config = dict(
    num_hidden_layers=10,
    hidden_size=512,
    num_attention_heads=8,
    num_key_value_heads=8,
    head_dim=64,
    intermediate_size=2048,
    vocab_size=13027,
    hidden_act='squared_relu',
    norm='rmsnorm',
    norm_place='post',
    norm_eps=1e-05,
    positions='rope',
    rope_theta=1990.0,
    rope_fraction=0.5,
    qk_norm=True,
    attn_scale=0.198,
    bias='none',
    tie_word_embeddings='early',
    parallel_block=False,
    extras=['local attention windows', 'paired heads', 'exclusive self-attention', 'value embeddings', 'a smear gate', 'capped logits'],
    init='normal',
    init_std_qkv=0.0159,
    init_std_o=0.0,
    init_std_up=0.0159,
    init_std_down=0.0,
    optimizer='adamw',
    learning_rate=0.000466,
    beta1=0.9,
    beta2=0.99,
    weight_decay=0.0,
    lr_head=0.016,
    warmup_steps=533,
    schedule='wsd',
    decay_fraction=0.557,
    decay_shape='linear',
    final_lr_fraction=0.05,
    batch_tokens=262144,
    max_seq_len=512,
    doc_mask=True,
    train_tokens=1890000000,
    max_steps=7210,
    dataset='wikipedia_en',
)
Each number is 128 + 24 x the weight over its row's rms, rounded and kept within 0 to 255. Layers, rows and columns count from 0. The size above them is the row's rms in percent of the matrix's.

# layer 2 MLP up, 2048x512, rms 0.036, rows 1828-1840, columns 384-511
size [103 102 101  95 106  97  97  95  90  98 102  91 111]
[[186  70 151 127 134 154 116 132 142 125  86  82 107 151 136 109 164 171  75 132 136 149  97 125 127 162 167 144 140 135 102 141 140 174 155 130 180 149 156 116 132 136 119 155 117 125 121 111 112 159 127 123 143 115 115 146 128  84 133 102 119 137 127  56 117 157 128  85 112 136 107 142 151 116 124 121  98 162 143 111 122 131 118 144 162 163 134 125 124 123 141  92  60 153 133 134 144 100 145  80 118 129 178 120 148 110 120 114 110  87 131  94 121 149 146  88 148  76 125 141 145 123 139  80 145 130 140  75]
 [143 145 149 133 105 122 117 110 116 133 115 140  96 129 115 130 114 121 102 133 115 111 127 156 165 113 117 127 130 170 129 113 130 131 118 139 160 156 127 124 153 141 112 165 149 101 117 116 135 134 131 149 140 160  95 123 149 143 137 147 130 138 126 136 120 130 145 148 114 104 118  98 115 143  87  80 133 134 169 126 130 151 111 108 151 122 139 106 152 141 113  99 117 138 132 135  88 144 159 152  79 111 112 170 122 137 161 170 159 144 146 140 132  83 113 143 112 148 129 136  81  90 135 127 116 125 154 101]
 [107  96  69 115 130 172 117  81 149 120 177 154 133 126 120 112 160 177 136 106  93 121 137 138 104 114 112 130 115 165  84 140 143 142 141 136 162 134 137 132 172  92 168 146 128 117 102 131 137 131 138 104 143 103 157  88  82 124 147 122 127 132 135  95 108 116 155 115 119 137 119 115 121 132 128 136 101 167 123 125 132 142 116 103 156 126 123 182 122 134 134 142 126 149  99 119 128 109 161 129  84 132 146 139 120 133  96 118 115 106 128 123 132 150  94 101 167 123 126 159 115 104 127 119 147 122 121 179]
 [157 105 133 138  95 127 130 125 164 150 149 105 106 136 154 144 156 136 125 138 107  86 139 132 145 123  67 103 141  98 143 119 130 116 161 132 114 130 114 140 129 108 146 115 147 164 145 132 109 156 164 114  84 129 110  86 144 133 179 116 174 159 119 119 133 154 127 108 118 133 144  92 123 179 130 101 126 138 124 144 101 108 124 143 161 159 138 144 161 123  78 113  91 146 165 145 127 146 139 103 107 156 117 152 147 167 123 135  84 125 173 121  96 102 157 162 168 120  97  88 110 129 137 140 130  88 118 169]
 [149 126 125  86 142  83 149 116 166 100 131 128 104 143 106 136  89  93 109  98 178 138  79 152 131  94 120 171 120 152 154 134 166  56 130 137 116 108 165  98 168 155 126 170 120 118 129  82 120 137  91 122 140  76 132 117 116 138 127 131 143 126 121 150 147 111 129 126 127 107 117 158 103 141 112 123 157 124  91  99 131 117 156  99 117 122 134 136  81 139 146 107 138 137 107 132  88 112 133 105 170 104 103 115 105 133 144 130 129 124 133  85 103 116 107 118 137 139 144  73 109  96 150 115 117 159 117 156]
 [132  95 110 106 149 100 109 152 141  91 124  91 135 101 121 139 163 113 172 138 124 145 113 133 138 149 126 111 116 107 124 135 157  92 128 147 139 118 153 111 116 116 119 145 123 136 170 137 114 150 128 113 137 131 166  82 183  96 128 122 158 150 127 174 123 107  98 103 142 117 155 130 138 127 142 131 161 143 151 108 173 159 100 200 133 143 136 134 124 169 149  75 119 113  98 161 137 120 110 157 105 120 125 130 115  83 138 154 121 154  81 131  60 175 152 144 119 165 132 123 117 127 133 129  94 140 106 140]
 [132 135 185  77 112 126 113 142 153 134 138 144 168 136 129 148  98  94 111 121 127  93 152 114 155 121 122 129 135 194 151 113  71 129 192 154 134  81 168 117 174 138 120  95 174 139 153 139 135 151 160 146 142 108 151 136 166 138 175 114  93 106 115 126 142 116  88 104 124 103 163 119 138 120 143 104  96 100 147 113 136 112 131 139 141 167 110 121 138 152 109 117 122 126 141 157  95 168 156 126 104 146  99 141  98 141 131 125 121 123 140 147 157 103 142 143 132 159 128 112 130 117 150 117 134 141 155 132]
 [126 160 144  96  74 163 143 102 122 104 122  78 134 111 122 128 116 140 117 113 124 105 122 172 133 125 153  90 138 127 167 113 107 116  90 156 116 113 105 177 116 157 131 145 106 131 157 124 190 148 115 120 118 106 135 136 139 106 136 121 180 166 185 112 135 142 154 140 131 179 119 144 119 131 112 152 119 146  86 125 127 145 154 175 111  98  92 140 123 143 102 106 102 160 103 137 176 149 131 132 149 137 174  91  85 110 188 112 142 113 127 144 106 136 118 109 114  90 124 111 144 104 115 160 125 130  91 118]
 [137 124 140 114 163 128  78 129 137 133 120 103  78  88 127 110 157 175 139 112 110 105 109 132 122  83 121 128  92 154 146 120 104 110  87 158 125 137  96 125 141 117 132 163 131 113 130  83 144 112 130  74 146 122 161 132 183 152 106 162 127 143 108 114  98 118 115 157 113  90 126 154 132 114 165 101 138 104 139 130 136 135 128 120 131  86  79 142 138 150  87 135 128 104 116 135 163  93 169 126 142 108 119 130 120  99 123  79 149 112 112 123 115 162 185 116 169  95 123 121 121 121  96 126 131 109  96 165]
 [130 170 130  99 111 170 103 132 111 149 180  97  72 144 129 162 108 115 124 138 137 101 155 101 116 107 141 131 125 129 105  87 155 146 156 127 119 101 136 134 176 127 139 143  77 177 130  84 102 150 131  43 119 112 143 164 159 159 162 123 106 155 152  92 129 130 161 160 120 121 148 131 129 130 117  73 151 154 113  97 146 156 141 144  80 100 108 148 109 105 106 151 121 136 168 122 108 161  93 127 159 146 146 140  83  94 153 144 115 129 132 115 142 122 120 162 151  94 178  88 130 147 167 156 120  96  94 147]
 [120  88 144 118 126 111 115  96 151 124 126  99 113 115 158 114 138 115 139 129 134 144 127 128 171 135 132  95 134  99 124 126  96 120 102 115 113 104 127 115 146 101 115 133 136 116 162 156  95 133 156 129 146 143  86 107 145  99 164 137 127 136 107 175 134 126 148 118 131  79 184 141  85 170 110 158  90 141 116 139 141 148 119 160 136 111 121 126 130 129 116 140 146 112 143 128 114 120 150  97 162 133 172 124 102 167 122  87 124  92  93  87  70 102 162 162 135  84 155 104 129  89 101  75 176 139  89 118]
 [130 114 144 131 116 144 144 122 133 161 125 116  87 141 175 162 132 104 138 170 150  98 128 141 127  97 156 122 167 133 180 132 121 130 127 111 136 138 112  95 135  97 111 145 119 146 144 140 109  76 143 145 132 158 131 116 136 132 164 144 128 130 117 139  96 129 116 118 113  95 149 126 181 105 149 136 107 163 120 140  90 137  99 150  76 135 160 139 122 146 105  85 137 127 150 168  96 173 150 118 145 153 147 150 141 136 117 133 124 122 158  80 113 105 112 115 125 129 151 121  80 153 150 130 157 147 115  98]
 [158 110 127  87 148 119 101 100 161 125 131  85 147 180 132 106 133 111 116 135 181 119 124 138 141 114 132 190 132 149 149  96  85 107 154 209 144 112 171 116 132 129 133 130 140 163 152 116 142 146 141 123  83  98 131 148 155 114 126 136 121 133  92 123 138 149 156 161 124 106 150 158 131 100 145 117 126 145 164 124 149 144 142 128 149 146 140 127  93 141  88 118 127 133 115 147 149 116 128 158 147 121 117 123 108 106 142 129 134 112 159 117 111 156 168 118 117 135 182 150  84 155 130 119 132 138 126 153]]
# layer 2 MLP down (transposed), 2048x512, rms 0.0254, rows 1828-1839, columns 384-511
size [110  96 103  95 101 100  97  94 101 102  98  94]
[[112 160 143 139  70 138 147  92 131 126 107 135 122 139 121 119 107 114 116 159 171 124 120 120 136 130 154 131 104 101 138 143 123 130  95 154 141 164 127 122 132 128 139 106 152 108 179  92 125 129  93 127 142 122 182 171 113 151 149 121 157 107 105 103 135 103 103  97 111 103 123 109 129 113 139 131 101 135 161 119 117 111  98 147  76 131 131 126 122 145 112 112 127 150 102 111 160 128 139 138 140  90 184 125 154 116 108 128 117 139 137  84 147 141 124 125 139  96 123 165  83 137 129  81 107 102 130 125]
 [101 138 138 111 143 120 114 163 132 136  46 172 135 115 121 157 134 135 147 100 126 125 148 102 133 113 126 144 115  94 151 116 133 141 143 128 141 129 162 127  87 138  93 171  98 123 135 108 102 131 131 158 132 126 128  72 128  99 152 103 154 148 142 158 144 124 105 117 107 140 129 103 108 106 122 153 125 124 138 153 100 165 110 124 156 167  69  92 148  96 106 125 107 126 101 125 111 102  83 130 107 185 101  96 131  97 133 134 170 129 135 130 164 186 116  89  79 129 120 116 181 123 144  99 112 111 143 136]
 [107 145 105 114 125 164 147 129  91 147 139  95 115 122 138 102 144 113  96 107  92  95 167 181 101  98 171 145 117 168 107 157 140 134 112 130 157 122 153  79 123 134 136 130 115 160 138 114 126 151 116 103 143 122 111 124 128 126 136 124 150 103 147 142 136 156 156 163 101 128 136  97 106 126 106  67 139 152 196 131  44 138 114 134 132 145 128 124 115 158 107 143 112 139 165 117 148 183 111 160 165 103 159 123 137 117 125 203 140 136 152 114 105 166  72 171 127 160 108 114 151 122 134 125  99 136 133 126]
 [139 107 121 150 120 133 146 129 130 140  99 115 124  99 139 144 117 156 103 118 113 143 129 120 154 125  83 106  98 119 153 120  87 106 122 171 125 139 135 126 115 103 107  80 101  92 125 145 121 136 177 178 121 117 121 136 142 136 136 100 170 116 107 123 156 139 127 131 179 152 122 128 146 155  96 158  95 181 149 166 132 135 158  60 153 117 142 118 126 144 128 113 162 107 124 127  84 157 104 111 157  86 123 139 100 106  72  70 142  93 139 120 149 122 112 164 120 125  95 137 134 100 111  69  88 148 159 110]
 [179 122 139  62 130 111 122 120 101 155 101 132 139 119 100 110 114 119 122 133 167 153 103 114 123 106 159 120 144 171 128 141  78  83  72 135 108 118 132  99 157  99 143 132 107 156 137 140 120 130 151 157 147  97 126  95 131 136 141 130 133 105 174 138 119 131 106  94 162 130 119 140 113  95  88 119 110 129 127 131 148 164 127 121 142 114 133 157  95  89 116  98 184 122 130 136 133 142 117 108 101 119 158 126 135 112  86  81  80 112 107  90 119 107 132 157 108 129 146  79 137  80 119 123 113 132 162 128]
 [162 120 124 112 123 124  86 129 136 126 120 103 100 124 127 119 126 136 135 113 146 137 115 122 134 123 113 140 101 141 143 158 159 126 152  94 125 104 119 133 138  99  86 114 164 182 150 107 179 145 144  95 157 132 159 155 128 112 109  99 137 136 144 162 146 175 124  99 124 127 130 110 134 156 117 126 144  84 147  89 199 161 127 152 144 127 102 143 127 133  95 130  96 123 137 172 115  91 113 116 118 100 101 149 119  94 119 149 126 144 110  97 140 112  98 125 162  79 126 148  96 115 118 147  86 105 141 118]
 [129 120 148 136 110 120 124 181 112 126 120 136 112 118 112  92 153 125 120 138 183 111 115 114 173 132 103 146 150  70 105 126 135 127 148 140  96 137 122 125 121 135 158  67  73 140 138 119 159 161 188 101 148 117  83 158 116 139 146 108 147 137 121 144 151 143 165 156 127 126  90 101 121 127 144 123 130 116 179 101 100 112  96 145 159 152 126 122 125 118 124 117 130 117 156 175 137 125 113 132  85 171 124 173 134 166  69  95  95 114 115 136 137 109 100 102 145 144 143 122 122 101 127 156 131 144 139 118]
 [113 134 179 170 124 154 103 103 134 129 124 113 167 141 157 112  92 131  88 127  90 146 118 133 143 116 135 131 136 150 180 156 140 143 125 126 124 136 106  94  80 122 142 137 115 119 148 145 121  79 104 156 143 127 107 166 142 122 150 171 108 110 126 137 147 100 138 124 113 128  94 129 115 155 113 125  90 158 144 174 156  84 118  81 140  88 147 117 157 109 121 114 118 101 126 160 128 143 161 132 111 140 146 138 130 147 144 169 141 110 106 178 138 116 135 132 148 102 148 105 123 152 152 101 151 135 153 152]
 [112 140 118 111 160 131 145 154 132 156  89 111 110 105  95 160 134 127 147  97  83 138 146 149 109 100 154 106  81 119 144 155  88 124 129 111 128 117 104  89 118 139  86 143 101 161 115 105 143 122 125 108 140 150 125  85 140 103 101  80 125 154 118 146 148 129 158 174 148 171 111 158  97  67 123  98 173 143 124 112 159 131 122 114 121 130 106 129 131 127  85 127  98 125  92 113 127 145  97 148 116 134  87 161  77 101 100 164 122 121 102 113  86 121 153 127 137 128 127 130 146  79  97 127 150 128  71 149]
 [134 116 128 133 103 139 132 154 135 202 129 160 121  99  89 113 122 126  47 108 111 110 123  82 128 153  88  98  93 120  99 136 113 110 143 122 156 120 130 105 150 157 155 113 157 168  82 128 107 147  91 126 109 107 143 123 147 138 136 141 130 115 171 129 107 134 101 107 135 170 146 141 105 115  98 111 117 116 126 127 131  95 136 120 150 111 147 146 162 111 142 118  66 167  95 127 169 132 149 138 125 117 165 128 195  86 134 112 148 113 166 117 119  89 141 116 136  87 117 142 113 112  63  95 141 131 149 127]
 [103 148 118 119 120 109 134 160 105 130 141 125 118 106 148 124 132 133 158 105 176  76  73 107 145 141 115 104 173  82  77 152 162 116  87 102 120 156 128 100  92 131  95 140 110 121 134 150 117 111 156 132 149 124 149 171 104 150 114 137 115 139 146 177 123 136 118 120 174 150  85 159 155 117 106 138 115 189 112 140 157 118 116 162 137 139 107 155 145 115 128 132  75 104 163 169 147 178 186 106 112  98 107 146 101  79  52 125 143 142 146 103 131 155 163 118 129 142 136 146 121 104 151 116 138  96 133 145]
 [152 130 131 126  89  81 151 129  91 147  86 137 123 143 115 160 160  78 105 149 120 124 143 126 145 123 144  76 115 141 132 182 132 147 170 150 118 159 104 151 131 106 122 155 120 143 131 144 132 128 164 127 111 132 136 118  91 136 118 107 160 166  86 167 142  91 100 160 178 148 133 131 139 145 106 144 153 138  82 142  92 155 118 123 112 102 144 104 123 160 134 105 154 128 151 100  75 102 127 172 141 107 152 109 113 128 123  97 101 129 151 182  87 203 123 147 172 121 160 119 121 109 178 130 124 107 110 105]]